python train.py --beta1=0.9 --final_lr_fraction=0.05 --train_tokens=300500000
Each number is 128 + 24 x the weight over the matrix's rms, rounded and kept within 0 to 255. Layers, rows and columns count from 0. Numbers have three digits each.

# layer 6 attention value, 128x192, rms 0.0787, rows 109-127, columns 128-191
154111147118166128095164113135122107100164180165131159121140102137154114149137154129129129129124115123160058178158094139137156171148153139135114134143119163099096087141153131097168157124131123
110155121156150117127146092087153090165136153178148144143120122129110095099110154138145099120169137137134098148115128137123124147128098129106144115114120116153126139166097155135127090130111147
133148112053135144189191092093173081188104125190134089110128123148127140105142084124103156151175128156183134137118118185078136108128129105108087136125162138144126095075130107133100149120178123
103103119136119124135122147080142139090135146122118082162130132107142111125101137134125186124125076115146125166161141155133098123120135093175078140136184114131097061150136121109127118147141152
154092104187123163123134145156183106112118140096094080138128157089125117132140099062106127144113129166172099153121151165118125124131112191119087115137145091133161086177120152105131130115125101
128118094121108084128091109142104152160177101159123111111108124095120058148132138131113154129130096112114128163091144084177094139105130080142128142120119105143120120108137099176108126133133107
159162132156115112144087127148162162082126115137120152168103087145123100147107148090114087133115067088136107134152100138119155078131103117081152112122116066148061138109148127137132131113138126
138099120119122119125167154136151135142170131119135135164132110120144088099161121115128152112172067131114130112131116103112136148162106127114140092106128118118117144088195139123140110127081107
121154156120121141131145116096133134107145130124144159158117122175136175115123147105120102096120134129144114190136134162109091146111120147144108139139179144129148129144108092096116105100116136
088089178104132117122108185128168141151148139153137086137138142140135103134112145176108076136147133107129059173143117138127140110138099114127128113118155077117168148078138118158149109113118118
125131167067097143099164107149103099106128141108137141112124138098133153155155117129128167138131112129132157094159148122075140154104142150142121148112134163124102109126064109137129158132178152
123119104120137122154110138182159176096148118145140152119149120109152118101135127128138145103132113102120129152128091120119107130151054160113151162202118153103124132107124130146135145165099125
146120149074112134107102122129114101148152132114157141111128112150177135126120141156127116153077139154112129139071105045139103142187107101151119125111120153102149151156116167148136126112110101
128111089139100101113067118157104144117143110128117141117129145132167103107110154165120116129131172156134131130120142127088100168097122165127166148136132096125135152156142113159134120099112150
085191092145146151143186115142112130136064108182144143129161126090124099136143125178110167132153102105147137100155165092089156152126104146148158134149144118106106182154155157130112122148132146
158118097122122153144116133104113098109204103131104105100134150132160126135145121130112169119147139107141130149140133165124118144134176111117091110072150130132191073099151094127104126139151117
152154150169141156125161132114101128107119117101129122117112181133145142139124110148150181093077110129105129098119107062133146152129142130144107104127131132116158146127114145138169151123125162
119132122148140097118088169136142121099147117147152125158096118085132130121146124116159134127132165095132079146136238144125130080126160112129157147112146142111124104120080139147095134126118134
140105097145121163178141094136135114128145113147119130118138104134122065115142159124144094108130150165132155168128127111108150109085100119135126141148137110137100097131168100112120150176136133